config.yaml
n_layer: 12
d_model: 192
n_head: 6
n_kv_head: 6
head_dim: 32
d_mlp: 768
vocab_size: 3491
activation: "swiglu"
norm: "rmsnorm"
norm_place: "pre"
norm_eps: 1e-06
positions: "rope"
rope_base: 10000.0
rope_fraction: 1.0
qk_norm: false
attn_scale: 0.177
bias: "none"
tie_embeddings: false
parallel_block: false
init: "normal"
init_std_qkv: 0.0456
init_std_o: 0.0
init_std_up: 0.0456
init_std_down: 0.0
optimizer: "soap_variant"
lr: 0.00557
lr_mult_up: 1.2
beta1: 0.95
beta2: 0.99
lr_head: 0.0115
warmup_steps: 200
schedule: "wsd"
decay_fraction: 0.77
decay_shape: "linear"
final_lr_fraction: 0.0
batch_tokens: 131072
seq_len: 256
doc_mask: true
train_tokens: 551600000
steps: 4209
dataset: "wikipedia_en"
Each number is 500 + 50 x the weight over the matrix's rms, rounded and kept within 0 to 999. Layers, rows and columns count from 0. Numbers have three digits each.

# layer 7 MLP down (transposed), 768x192, rms 0.106, rows 511-582, columns 64-127
486521468501531507476514565469423498524509466498474425516540593450417535549498482526489449527488486506481444534595573571536498487511559477537475457629467516427455447516456465618562514536505499
565461477567526481515549553570504553561390494536530463549562544502558522474532583518570512492460459542500441543510476579447593479505508436409586473538446511439532473511549573576586523396411575
508579447591564531501516476556562508384588520508475556483419519537495475564493455591435522500447511506553523434467429489496530428489477510465452572461524498436494514543436459505415505575460509
495489461580511539520433410386558605490486502487507563504470510504453476451474531464415428475426500540441473473521553480535502505473535427437576506619511467481421519437520608488475409552455419
482467443508554521491469395542510496554506574565521556524541404500516587508572485462522489531519531502535516487539486605523473424518504543501488464501646497556465532512443515507488468504390517
400522512567558448508467505558504529494524576493653493494450519545431510469471462545482500509374535611491510524577543454519474576491489461535482422536578501447550453603462519546510490494574520
581454504491506565449530552485386480488523493519581472500461473512413486500495498533519561457504574629508507530551555501506616512456547448432477494540442463448539556447559528441581438469538467
548580538539416519422514520532468440506532481546495579504501502535616489453427502507524540589475512492487558453517603533597548534417496560434449449503573498499552481407490496515488424559498532
580435458526528507555559478471518546542437544597516505536481434576432527512513504490467502563503556525506534451412639490481549478522545560469486478410546570434484566442547456419470506556490547
439537541496502409452483467421550588584526489596493470551401537531529417468587535498520500480507415598430541471439509533560565534474480497523484571533553456483594462450531485415490607552374499
431453469472535541446543482489521425540500479532405485524452473505459555509516445509425572495489540529519543494481495494503519418513538534509539477578537493512512591510515575500457485578369553
524501530460514521471425497539508501485555510426451623554527549518453550474474559505542510623466474454508521487440529467523547451461461494544446428446488506429460505573592512472492521498416551
475481508477443484522422651518527447487527524540590494452559420504474523539526492484478473480500540441487480469476533392430561519518488512473512543451519476475471467497517506621433460471598507
514553479605469539476523432485500496562522529433497499426513712511458539478524459494384499506524556514476510590538470439604498534472595454663470434475422499501448493510477472425463488482578444
490590518582545554537485486452512582483519539524571490491468495498530542446538520452521525483481524465569468494609422429532581497503523533577513492481463505510467471594507488512458486470452470
545445484552475467626436356480609547574524414615492485592550465557486521550537490560482442481479588530481504474504469441598518537401451440486504531524617540488525444527420383551422401518537495
509485532508421508475461530533460486483446526497455503498491576495486434461503475456531538449431532460446513491572382514448581526464514509513519504548533483487428489504502447526537549509374491
487424463402482511499506569526526428538473498440456499396552403473498511465362534476512539434577591442525495505561605368556513471505493550490439560504387470505553440503468444523483525547577478
525478486474512450483502442508461516483494567544476481529529478516535475479503475414469508539507453488518565487489419535590525520430551532517498496517536464540456465538550519425449513376425536
446467475534501432558371510498548593553454606575482532419433463551479596568595471447525438507408418378428512618474525459519431607526528561484567458524527568531488540455505538527476570502507536
487531501489465537402581475510556469568461617454569555474476486445469549468516581455551558498462482482393450417533534467526445428523484534530558560524542540611643445576461561538460545516706492
353429449553467451381477478490525533514565578489550508495533556516535443474395481502485445483414499540476507521511566504558483534488605494536525499567436442455544473540525445433509582532496444
545545496566494456553556543408565428547516488446500496486558444571515552512520506519586520515557589508504464472453504481526502533549408460444509510446505560499450472489518505408503476522555518
506547562552463495480588565471454515478568472482542405523549448459442463484485491505509423511430422519483556436454544443556460556444459497571552566418481470615591492493382515486457568496572436
539591543556554563513537545447558510486511510497428499489564452456507483525610485477552491516544452492424511495429530462481457426508533504598511491446506450521463588514397465495606504531503433
515418491572549510530517577459503493405422515371537506609450529551498594533464554508541611558582537545523494430517574543543499450526597502495522508596583535482457459552581432435439550566591497
476576403447519446465464512453495495548524477503473485555536512496460524505556495544450471469533421526455494523518489549522535429470554524401466621528538491493472560477533549538440423541628483
451488449526498567469514596446471442557532436446529487439506562513421529541557542421498536479505475453449494552492508462489423599500568581417515378437398470455544534528500561507461514509538446
506453426554621582532581491441500561550473494557477509523481489522436490533462554497494571448527427492492482475664410628558543428478549490472488491453554501544606640373450519479460510487432415
398477467580476399549470489531386570493524511495517479551477554466449535576436461475492425548475511456462535503413581504553422467505561514504458530519414467487447486560386452487515598457368617
444460485456530422504542492566490506485481492451419558572422475542422497497472481436538537466566485534552577472542527484462476493492460499472551545506494441505440526445573496451428531459442488
571485401515523535495552474430388545437531457602532398444514492500422524489496429510490403504542485567464518485558451519493418478582590423507448517524418466545528499529514531361547522513533474
448474526514421521535532462511466508437384482432556576490529429470447576605589505513454453508554532543520482486578552497473396496543457508513466474648506525556610526563553489555476489462602476
448506487471435656520527436483499593433556496425472469536425464506524558435480492455461437574483403487564416556548604488570515446508531500426558569457488454484449476438517498499569518505594464
467485476422555486469544472530523510592558514452464511458566538438452528514468484452490498463580561445462503474451528481499534515503469380478571462628487550492450506532477472481500419485474484
538562560563513482464506487419447509473429444509441488507458539568576520416446373447451513522519502558491504533497598549537433502468516450491526415495546558452416437562467491608425408423409494
460536543574625586501542559505508530473451585583387413427490449399536499561540496436547511408483487473568487462534443529472479562496547468458551583512424492579446518505455480547547511417530508
541509470543484537456610405519415555633569521458574474462471528392518450491595535480539446561505462559458566531584493551572514515513438528495606509501453523473513597491409410483488530486505494
492585541528494536577440598525516481518591495595519459570488501491494444490433465525469424501512608550493566493504446515481464473441479574513501576520598452440506515359497496504543446501498460
391502512564591466469518498491552476489468473500560523488455510446457518405516527531533455557519511435542469549476448519519579547396415440461516443530481535507377480564502510573543428536541523
668617462370469534472548598444467470401550531530574513438528513472449489531508549511444450431523476502510466555448448417459428503476543455510519494500492608484469498536618547469523464500430416
544403533524438509563482403552541533466618506475524546545386577489460499507454495398543508497453523470552470457463457470481509498501546496524479472468467465536523591424485501474529477533415533
560582548448439474486458530525525449415409527508516453455546424498479472490462542535509522403501548426481428463540521496562530590456453608456471446585549580498570410512421451494433538455447509
586532517523538387431496420418441499443531464422516457440460506468513601440502412457531428593474508544564478478530612513453467497482488430540469470606545541573505477533553504449509533588493494
521385460430451447516503465511508523518508522461490528541455476469512469518468491499546511466569528505477537526491419505538550445547436439483513549487438530477430512486586472522437551518393509
505409560531524489474507451539484419532482475528444480459484459513414485406467503568449511527493457461494494429436493413528536467487635441415555432470486440492481492463463489412512478452358627
502403474402529537533549577506558483485509514486517467502519456566541540521495559507513491551490558476487498501630515509561480466569472452519546552516491509482504506521451474536480520488354518
461463441467472499477421417462386527485526439571510480613466506493536617510629475480473606442552465389546508507482497461482520497563531496502443560433449569499503422512409546549478497513530504
568532442541418586450506518458488574431506528491505512469456548433529462480559455498504468440458571530639568405504544493516462558426625497525474630449427474427545452617476473475459485418504556
530568471487534496452493494465637494463505460499475361489482523546470540550493560492480477516475530523498496592492550515539448455595474442417546458484487519481526520497480471525591496510477535
567539456509545468501540417477560461483616480436420502421477596510551531483395531537426459543451509516509471483552386462404525528437509509484473492431416510481508448497537583344563513423473582
480518530526521678578497488486511461485443460495520485479510580493458548561563450518557522479428496476426522472449558422534333513435458464499577494529486487519493528436502558519562524440401517
500566441433417452423499505470507550526581447480558622528527533510588540461508389530529438605452463511571473465445484570410465455482436486540454403507525574462455479557558575516512441554598460
536530519554493481501496507533444453530547478501523515525486517496504484473505455584486484479501418480552542458453447545522538494448555522531521520454466436440584451545505475425513432413567501
500497522539528497541499486541463508496502513551510509545503500480508484449553495526532509537451457444532515514427462499503534544413557521477517552443459450507552511525508468434466515442477499
545487458495500492477527319505538509493479448512463399498534583533564635592538394575492516502422493510563474612517501498571544501487398532598406517488425516514457527516543461552542446556601488
539597436484494551530446556443511479473493486526536490487543508525477507484540582447500568437429525432428483481517497510445434475571469458484544481523492546575528524497413494599534529513544533
543557494450491526443516513512501489565441527447470457526523481508398490506631529605562519482566472435476574526540450548485483522462548499415552552447413505510530593523494523593464445401415589
531460446540471522498554548503513521486501535480558574578525508592458451596551510525459447494541500550531517459390534458548492471536565489554436496466455527446588513533590521475493483488633513
461581445466552507488556462570524523480613590506552505508453502469547561537419482519562448427523524466546439445582491560499487469504534537511475527473449478471426504475487415504535503466497415
571485537516542589458543530539508429468421577515504525461477424434514587514406501405422535447584436593543519475490433456490487480435590528540550455409494529438547427449556433530471435510469462
583452514501560439438603488481535431482425601451599453468554543425585550547511470489562551575463471474496556577491523561420469476500566462531517460457425515473581447489433426506567534512485553
550473477601516508573589550492490572559510546459456495474524510494481490538479497420484524627583530496508525606406411523536553442465520459446525506552545509501531397462502555432513424501569436
436510422513565540472535493494595507477512604516471464489526437518506572530501524540533472404516463505434427620596476480455452519497520488458526423480552467518608464605495598661516536446533507
534461499518515495485521465442496416495539444532523476497507505579432456442568571483479544514468448484493491462539529487561614543523579553503508498600563463433492559521533502530419516418537483
502579576553533436525402486475465518503405577600505456466484540586512476542482555472503508506480526482474457605572522453454456571452504521494499442468515513591521519525508519506466444500431452
596437562460530443443505660531584473527528505575501490526453508488462451516507525464567446476467461556449512583444338574517622518448474498529581459515520468576483555496496506544454591471514469
440540495519506541551472552437564467512449576490472521587593517457451547470505583479562463576566522552510535568497561512502402532456514542441559471508476563511619505463536448592429461468561513
470574626476512458477461456444449443534561508481455469564583542478563498559463494475532519480523488535461524479506490467478611543489515493481534491531489545384481488453558469447551524477378537
491419453540451472470518413419468529435553420521491497482484510501469495470501520438477517482461554460552487483436425453439549561478500421412550567416555454503524545469498494505516419563628434
457448470478446535519442471505506553485558521579485537551455463530449492462572520470459562457522531481510577566474567479496524569483471541531510552492453466558540556431442572472503499553576464
529498472448455416499493611525452529479477430447455530456501574485425548492497521496418463576412563461543481470470443517594372390575420542395533516441483452467517428457419453493434501507567435
# layer 7 MLP gate, 768x192, rms 0.14, rows 512-582, columns 64-127
483471576409583519562429474493450462534569487477438431446538556543443442404515493463441488496500555510449537497497571512499502463497490546545448559490507500504509517451465371486533490528443463
569563531489550534507525555518524514432518528439355474554428515481501495458544500452507514562459589474455485508507484534515500633439451556546579557505495505572469451512440526575525546579474517
546441479474549495553513452476556416516464507549481539527482444629563496540511452534455562621589533515535533453401553524475569494482478552494456506524505542492461540513537463510510469399457546
535448494423494426522503513488496460512465461457360519511439518483604536512515571476447545539472522449511524550392569464449571534512463431507516519450581572480406492510491490539587538525622512
407495507416542466540542489462559510496520540501522448508415548509435454529487523539437601487474475523560531467567495499515496500464560563448538588440545475442538442527488535465619511493427518
525501607424434568419485559519531509516575490484583402496380531514438465450542398468516500506579414491574555533558548547329506546471491557438607495502517456471483558452466605452422482533463421
569441480441449425473451607447572586498577437568418460433493541575423468551509483474548421494489510415538437425512520534413497456582540467407537581512455447563494555442559575587603512462430559
549483466498547494484484454493518499513642540496435454519587409563488406558525455526553433503530365522518529551504398455471516496543461544481474516500458358549505501494523616482511461448433454
577558478507449531566395444635539527414548485516572491538533457466512491574474536461513522521587500509545478454504473539435373507487609530558566536497520484543511518539566600558428563490461441
458390496484466485432515380467553447583545515574528476529555522539490523498577484523513478461578487468379496562569462531475492537554539479503575511492497405557551488400477521438533495489446524
526454508473438452511448370579569515523484581500398476494525536459651478536448539431521580520430528475488497595489510468446533451537449535492477444479447467438532566570502516496501430445474384
471493467461445549484477464584527475496419537516544416476435518545504548465524428506539584595461477499569565533529551464518447577449514444445455506577437569478492558556534535507428436481505546
433512449543546496578511568496508482442493481475376477448481556483571485562571444407491484474505485415512418555551505428432511594563403552555542496518511554506529581531572461549591439492494533
452491500465456461490545595505508497495456519507461579571474425520456585493540542460554462547579610508561478438531361538435510541466534440556423490481476494550551542571498521547489587464478563
477490511506468559468439562519556474465505618597414497466508481548517523511522478488569411567499649547470479541526461433515535517487519357540597472408512477545477493438446571532457454446526576
492479455548459491436513445486553452523449537437458502521538538509500573384529475400465563557502462479490484628497419498456523524396477519546561575599565503528483546435565590537464585482547495
472513453515481608546522518408540493411490557475592463532480481462597465478440459459472542538568533454434530464538454514476486551417453490492594478505468432577532510523466458582569494528382512
519473545519445467491478524570492525496456525517486500505531472490475536581429505528483482568494534516468492540505434476475520510518459562499550494434555497537551468574481564422487478505510483
532535504469551510496539459599549564438432477452509503590490467556575499492427458563508609509556402517533548465608570533513528545600546632582493493472504451491581550513485433556471577494555566
457422500479479478464471524492497490492601448452488470507546390475517548446461542425378522523499465372458423473536456476544551528555439479536557439458489546494470534499625526568493458419437499
490509443470496521422482547435487361459586502481522540526497589506533432407449517484513518489490627513456480444513623570538465451466446526541505473500496452490529518461503538514528623473485548
479487461484537540508545545519532530465543506498483499524558476527454498429545451464431473446495495462544555492574460479524496549421538533539549484438526541554532526505447536458519505468491591
492520499531514507434471479556441436511560493465543497398578582542506511573489558544499557485504446494523493576473490554457591430527517519509552472512454435440485502515490474556440491507520534
493491600439520485491575526480579498550481463480410561483446391603489515435433536555525505446462500456556576552483517443396529478575570502537555595514563488541444557489518504561579551598452560
476533564396497431541572595513586421415494486534439529456560505506552620430426558512422483484511534474503459459580477546520436442499525631550548539442486607514525528584523527434591498501545541
485483508443475411553549466490477551532591532445448479418564416488560529463449456472486531479573461566486545570539488475493524513517474545442604433515601483467508580455470473570537472492494496
552497586456486501443501492602496497515555420536415581517404601453519555467458562474540473524509461491537526550602576500455512485358499519575489521559514568531545469434481457523479460464463427
471541504448493518602532553538500480462478483532578469475470466556439541522431420491465549605504543432470381543522500460561380535563576590499485494572591565549437475506476543475493605578617458
552489494501466593513556505484525496556468525489489542512401489476555512458594491533509605561559526467502521541492536558467532553474558502455520476524493523443496494511542498511383516490477588
556440473496439514516507527564498528483556478512503483500527457560527485409584551465508464490563537540455493535515531530489457480569464497557480528469442458560513500479386504542510515500478515
439490448464377526526479517447484449583443481475478428549585450429476507481450450528466576473508522510503558486419489506411493468408464482411542453456504527574393472588602545498535485545584569
529523517442390501546510501552575470506475440561489488550502489510467603484588545492516539444459521519398566498472534518488486510481541568520530460432416522499510525466561592538450478452546510
509562513485376573495473574448535550522428463557458455490487534586494526394482510460472530566433479489458532541473490508509430461542445526524602530527521486500512518442472559409547393517409509
559482548464529546451510387463567533502494499479522535517437493483498527581434557559523483542491406487506518608474503538583412523587523553568514444571560536497465597447520491494555608506505485
542534520514516413437462603476418486438525495549482487500477441484579497470522474495459514570485418572484562502592587458510597509538463485567510462542492509473513562468474442491508451529425510
441501565414514435517519430619509501550537447504420473426484504453596431556536552463502609404528550552496446473450465506465523601489528557522549480535524554481519600478556481468520432554485517
633508427468528506483535583440566496513545431508541500489488524425514473494459476449440507471543473530398567494495545499499632516484508472467423542521526492560479517536446435490605470588435429
534556431424467579432504497528494407402468510532422505562467592561541452556512449503533457510431497549475545480464449467482483536457462585535543458488476513496445487462612469371523538584514508
428531524422441459505511565446396513457484511541513532589516419482475422358453504470505465506462464344524480498549636477566497491540477442596485594509549633478463495415383491495452504446511424
480479552508541495467540353450603470445448449479540477505500516494526554408602497458524446541396586423502585424458515535452458607461530476585585575508378574515484545526558477515413482571439545
508449469440545486471517463423543532558527577508483475555431505512554495521473546557412467577422500468539557443512532577511471617485468453546519455416437535464470528450492549429564418477514458
494450450507535540450481517469487522540576567575530480594493519539440538557433531505483509514442500572526527481474464462426510461446534591495493479471513455524533530407573533484540464509436498
430428455488469487523448459444588450547483516527544525474416515461538538492537523472505517507613542516480461530529463511484600447471528472416617484457503431510507467548622563505471491460454515
472460427509467588483553560469524505482437512478534491543533471496457510468497489436584587489487517551502505517540438449515426554429404507498505534504453495469562595469438478479578468537497524
476513502544472429552521532576556519415508477530419471544557395504601504466599546460402528510541527541496559434435447478512457572474513511507483512489518515552479506518488476559514559385471502
492444520442515546521463527539505536504484495531504519504558489488525557496541562507504429396467569437527518506482436490496536549480494500492548517505442445475578497477470487492505532487466439
527427499528459427501515585472500512424557507481436499536447478536532601516524554492517479509457425454584493551593514562488528478466510462507447512486480575454484460432538566565394506459493546
408478570544427499407448511552517576453538524590518493479534565486475527480513446446605496491461413526554624596565375531456447530504481558553631510565545504479462602527593420523611421595534501
516440457518480527477523456534540469473512493519545591505435470471428529577407476468513498472523554464498401569502536465477453570475450478519474591459531450510515531511544525479527574531516475
487493575544539445544517476471468519505510489484495441585513488447563517542522503575578570497455512452491461542438443483475486517489468591487629471554541440524494501551444510543485526534542484
581445468493476479538488483566510518432569569561472540442495457567537522522558486473526484600507535466499461546397474527484504444476427475492510523563519536472508499461591413595523519534522664
474467501474484445494509467535440539449433538465512501440402548472586507466564479451498528475521441526397497541459417481525445472642444517527569412526493506431459487431568517471520481564488445
503507499526484542469531538491512511523498500468495548524496528473530561485518479536535471496484511457529517450508494487505535514444483520455512503472565545504488533500499458451536496468496538
445533472507528521438517556466509475541523482483418495506496495493455530515528486543487506567500467507453456542567452478452532516482566496475551464506499493510493442526512483515446564498435484
459494523549483469567499465442518457479465529500458566533519513492467563549541523452535520497538537506563446459396437511510508438483615450521470547456530438499499555493555475419506441456470450
491533481520539475491517442477480479506411530471502483435531499538571521512495451536492519486518484462487365459452490456498430456547466436455526598539512525575514468534442525510501545523431531
556450498426456518525437541507554412535455503480473481406483495475455442549506517529495478508547514492554491496535496587470476493450473493534477477477468519452507517496403555457557521470542566
400476478442428573525537466500536560529454555442404521570452387507541512549478514540512498475524440545489504450488555497533530520494547507544398589497500534425514428476569448655432486530509541
489407412419428457524496435486563509567421500520601461404505503534570512535560480437579447505505467479536555487507486446484550420425452518528501563475395562404508528443475554533463488426412441
487552498392516478511506439550589597493487439489554490562483473561517545506516603445536459468508559592537574429546522575461505474426515567534498569446520429478602504489497544504524431488478484
548513538525463457516532516588486445396505551523526394539459438601569471514458539580521545572536520472467443377529446535484485509485538521634521381490502412536573506550565540461550407483379500
515538602501452580562559509510482518515596454499552508533567469460442502592550502579415471584436545475573483442468456444504499506519545517483529472570489575468504497589502508490467383559463494
472515558451570524486503566509556445555465525522474547493588546522500571537564440523502571547503482479446528530475484568544539524468463505437550626559406536525565532508544548535455450478415485
539572429442504474485467531546500529405523467581444470626556493518544473510435569499512433533602437399513523470462564425537518452548481467442510531510482507580556461504558467400494472516441442
522394363493524481517541525496513517426612501575473468484520516413473536356461588529567544607528408515555557394402429535534564550453521591613566488449573526539490537479417452403491479469550429
510452516499483443496527545488591511548517549453583582521406576385465435491437499455468436526497517522521576498495477474480581377539473446588489444583606457546516469499487398612443545437539565
496450538458486486602475465550499509553531537480523495480541497428534491444517582551541546513418465420506571424481457497460478558489461502425478542439509519498539580529480525570542510489424510
538549559493514468441468511555483415503524565513457523529573528500492452473434505442559466468497495447477514590561548445483495528546488505522582457523423449425465514408460500582500495527541503
452426516435482498529509366525522410539543426547508514463520500504433536576480437421542509557475550531480433554495481525567465426482558618451513506461526498517483587532576472522551583443473481
557395482451537586438515473493550465526505539481486401505456463477500471469539492549415568510479442506457515468549459472507504480512538460506530481514579487547485552513520583490494537473593486
468508520442472494461480465575536509478548504540468515451509585472509501421553598456609409526508579526508564444474556450440431480521626562537516526442517583506435501504532545449527570526502519
# layer 7 MLP up, 768x192, rms 0.14, rows 512-582, columns 64-127
474517447550439484505510460530489519524514526547476472517485467468513418524554552507537560488580470496537427459461502457477515546491553497526524390596512561476521556522513460447462488533434487
517434407498468547480558469515570450465521562498517467516546475463420478541540512487489564459502460454523537450517514524471546456512508473522527552460494491448495516519560498402518496512439481
510574484498574567490479454520514511548518495459464559486527544488385395412605453399475430361437482537486543489440477465517597461488563479451460583587525478493594437491546560485445478419576474
498563433538557469526509526409565501516500554505636428460445528515572489431472494551587563582564445347441513492503515532543482514530440425578512453523527492521490510476485510552606562574500548
406521527461497552572424501515490452456481425443433515533493549522570476493506555527493464462508470628512531450600408485553426417501494602350471502480484501510437580424523544482500592484504519
540509455520468456474528459432423532500558513533477548494493563483528456515530424500507496507399432473481503612502548579561510466441562534436451457460457494499574577565491443488638459509580521
346485504538480573436526454573518480462414556457558462555451542448550585448573567419557475446543467477500487566476568526490532475501516478526517488507439468536417491514511373554553440564583573
428560533459478455585506523401597412461557506553546487518532445512523518427543438479540424571514512577571494457526400465588526450513397526601431518383524568465473465457522482508461445487511482
529511515568436448426428474434509423508557469573464418473577513434477507466574575519468531450517507560527536484610449556562564500442504497621456514536543391513522437470521493579462486444474550
517524499524447448567491441524490474538508536492455445502469511493525552499555511411509549471467414519559474477492377483570449544562595448436545474454489497457439506470450470477482507550478454
504505460492534576536502500521545507515540471461532466587429606484463492458397557513492552418512482520613468519345470507555579472553508490529479493492452415406517453500424542462560445565520531
504493481491461527483448557507533424408534452509494473534449551519555440501473571506539527510541523493462531461436471347502577524544511460517564493511478424569429474505536448556470437420505572
517506509580437518572463496470520462591426435519544470562465499538511563513521548543469570454463467597507534579453559500529527472545527489421443502616555462520545534556516471441508618572488446
495603477452527573486545444484483477455428529509446603488507472457529510475477527496511520471592594489562512559433448571503506587406504558519481480450573564481446434513492471449567507524541461
532417403487503445596430399526536450516542380588438514561541565565448433531481435557511551427503524571550557500479447475536572473513436455528443499389486537496521564525476442557477557536485575
579498595489541537366496486559378496516457518465523546476519437459595458457542541421450488497599501473450553488443479494517551508510525581419522465571458534557433518443462485479498468523548478
515535508421473533520604460549524416505479371607537511526530517525542502472461466521460508599473567531485454520485429546509340506514481501516457468562624577499462514440567420472453581492457460
544500427491475490524506489471533565406407455491461494475497485494513572404495489450535565471536447460466546561418495480526454529490582490465512464477646535484520539545543544519410480523546527
579471518483521492480441424515508569485415474454465490555588570482463497498490511519513577490557515527449459543505559503456498544468498513460465473484473599543455468450525549502442361498549568
497470534452546523443461526469413464458478466542520493479530442429416473530445507419510484484515492485551504387559413442476544536424476444470514476447525519523475420529547553564450571543513471
428447534394461480556545556525522472463534518454546550488551481510538533424475546566568542525556571523466516506435591521477522533421491510423410467536481578509468543415542484446548528513465458
488405491552389461467396514496449507461538476569597489479469512507509486441483540520529525573477555562511504490442490517540528500513409476504533488478504384461536476510504498536481505486486469
533602456551540502466488552498552598601463606583463472503500431485506388445479477536513447435492514450519349390464504510621509440518489469457451469529606451431624546547486464467551557527573407
449507420527538546518622540506523535581509538421498526446581472586530462519576625519430498480405577444561479488517515464567512419442548489512478520446534488444509557496453605462522468409480511
566442456502493463416511457534471465586489443472493515549620515506475473483466530581468541574525526522457589512475529584442533534522493594551544456445486504520493430493504525459555528568553561
548459529503569556463480488503464555507452425438514517451498487426400557479468607561519538497570477438517509503487409582549519501443478520470509560534518378501496471511445556480491625537498539
507550400576481525473434552449462483539575508521560537495510520500426472490512485603589509571393452432513510425517433497495491599486547532420500469523547497525499581493505479484575429462500503
491550511512475543458575480491491466453543609481451527478452565375457514514481503533479498492454477564477426396537532537383506439448507473512457541421515395403539559451585432535500473462475565
506504582465473495478474493550577510442440472436460592524380478548460457508443460641463511507408492528480456482574580495499462530548545480499544485476454436434397456395526451523431537483564594
515450459543466491499511488500575512501465490479480479493502517496499582499497504514408421467553531618451480476529528471470498512482491448448534558481542475523521473442448458476513576469543514
513469603545562469506452462501549473431528464500559488472489568452412534521505443569425610528470529537466499544567474539523591389411564457479460495560458523513467436508474432408413508542535465
525455478556490559486423425520518444535359430467581590546592505480446473491517461583535473466572536422464590519508480480503512442548547437434411546550511509528373468562418506481460524551605577
484513399487534447455455499581484529502559591484414582452415449407512497517564471556474484488548526534451516491504552458425548565468504474442387447524420498508522507456490478556561403526415560
378493557567432462534413474467547415444571443497518514582548508444458500427576540650531434538534559516465654461498564522486511600418566610558506522501499498438572559487489499462502498485499503
396542500449476507440555612500481457440564577612560419557507555464472481492501563425389619495493510512414490564484452522627487476517439471523483524533637542496490540490517474534582502543474520
537430530522449531490499478559452503510545549527483523468460504447591523578472580412516466517491528527573507495455448520556508450467603489401517473529483541484540516605516446522522510477496524
508430435508491464441504467550523501569520497558493502520487493575513502471565434430480538474496453477482568462463458417423500471480495386490589582549497543496424514438445475539462500504589468
580529512505538437583407646463498589480554632502491513473498461557509527503543482481577536521512489516542478521524545457481487525522530513473512524528502543540542564509488581549462459456442563
544540495471480523445475533601529507514455451469410487413461477465479445432478544513490568507555531555547383503535520524542498442583508504465418485510484400495599575481429584527534537519423428
502573563579517436605400533495505507561461420508541537535411512475507522462474543487579503514615521476484444481512503471491471531565495497418504466555533368556522523500506386488585523501473487
520552493446569522576479519499535478638497538513493550465434516520574582525572549572453345596462434532570549488534419492518509422449432429542490462440383507495506429553524452588498456574477416
451520604536472521568559465503491530490450544483522535522496465482589449416501500522549518473436485486473333506515480554555485638486530540522506511504516446471442457489521576539441537512518529
509532510551571490471584468487450495585494411451503475578557510461608485522518487598549534490553578495447517463503364441488554528487507539513494482480545501589478507539479506488437480461483482
594529509495501420491540512507549522465520461527500479487582502486524509490381485538479566465482550506437457518531446455537565558579537558411422541489486424501538541458464420469533418533546570
573474515512468488491513515539467518545541338520489459482574481517403598521462568457413517491488557500492570463509510570451547462473506477582557443404459494531549511519463487530508492470478478
515480592595495491523433575507460522496446499454482517458446464533473565467451388507488512471529460506443510407508529463462506512456490504518504558557494435531485469532452553575426501531425553
508505428514549497454428518480525499508491419615494478594497398416445474510558436508520492534506512519555523470496516476504573470605554464577515442566463513532504523530510561493535567577505595
507483471494489372525525525534523508490483502442442495401458413512488518482553505433471536521508601531439501575449489446505545540482598369512447432543541569392508495500529438544453519491570498
496529486444522464545516512533544497523476611519558572513558503468495540479582524510447461479466446587477476430472471442449603526475526452466496462464473521448505529538491413414468476462514487
441499460485541518493509502497446515519539521467416526492410458534554497469519498507580507428579585575548564516575502439463500642471542538551556480514509591529473549502492445471481499475450508
445447482493526552485449538578465446424499553449464419392512554598480459448543555454482566546501488485484509555488445545403469484505522560464529474561429638531470534558460528513485426519443392
585485561518524559543495495481536462555557533579480495449524553483472574423544505503503468457496481516506483575533477500526481416543449531439511443468503472440480512480479463452523442544477476
469461524507508487469490501487452447480507514446526439461573478457474493445581512490510519536483471451530443430516523516440541518542474549499458456469466496574461499517551549563517494505523485
476482490507528520502563501488615536465512479452544448509460520499524520431501502450503500478582575514517508494498501467511497510507480462511538465510492538507452516480506567554528543547485635
555450501515498534487491440550493517453482521457459516433569574537501603446472539538446489596554517549486494539485573519475569526503496543489480453535419487552484575519510469437440524530580500
522494559493552449522465472564506543494551567473457507518460535524543459524490493554537527530520478508430506503498457506478544548427541572554489514457438485404510521536589481461503507485517399
591392454572468492516486598483525514431549565438498438522471428422506432561510460449507539483516437345509501604477470504502416517401490555455510484490506554382543515441461476451539536582422479
483456496497566528455455436581529553422600480545454573503513500508563566413502499472505475537524492483467474575529486547539470493491416504592559520464437508480595533525562529513525531517422539
500528490563475509377627502492463375464451446482447481420585562521534506545475551595542442533483534510446465523545497445495505524468454503561513529365486558495544570377455482504426472524480414
475474539535565514425573519516534432543503555419535482426486539486454529512495568455457567472499423545526548520489482485577547521419498473550513502532430547498393456492468440553380491526561575
429488464596455572544470478523521519571503439556533506448568474456519497537464512482562489444528448501470541541600514421517440461452440498463580432590465515500486501539506495546481433543489561
427526353508496497504531428526455472507525458471478461551562464582562458496536485491558524481437563455476557508451479497492458492413528481507504561537462464476477517539625421371524571483445545
547480488479475485508482497526454536480549544548482534562419454467517488451486486517376476498424565542496475513480468461449527476476461502473502505414476467439401479487454516423529578553500434
560524568444507545470533499551439521517605428463535516465551543536407476439471569533420545387402512486553456448556497509433482546543585466509565535496564450495545568492586526423486542428542489
460367502540565571526404472402516493516561510493509513489482442608401387524566532664582492526490584484443487484550536442535468491405564377511530412514499455580330558597491445540490482536431413
558492539492571480501504477499461464450519479625428506454512542474634465457538569433539452487505467498684550448503406501410536523461513503459497530541451564461520496584461501436505532426509390
519465554474436515411516546521505502476601573476510529454479495509496491481474451518459475461461518512491492438558546507594542500502654508466519468493559542416535504467575469503423570452472463
573529504524485413439471488510535521443506543455421458463537538360459494545453476587491483482547482533531463505486576471497483433515483537579506482478452452562533572471438431500529491443499515
475486491508552475507503582513537532448467470576532507477577518511494525462470485519546572519495498519485520378563617474571556416544553534421563518457522588615605525527449416511480572428429481
502470489511565495499417529541497498535568530494452411486487472485496515525524522452487506527520507508493451426486385436466558500471439533470483439452546532491429565490496593623567519493479444
517452468589435517444414522468484502572487525468429569489593500555506539443520503460343506510492553486479423595430489479512529543499537390500576575546497462506532540544519486482484506470596523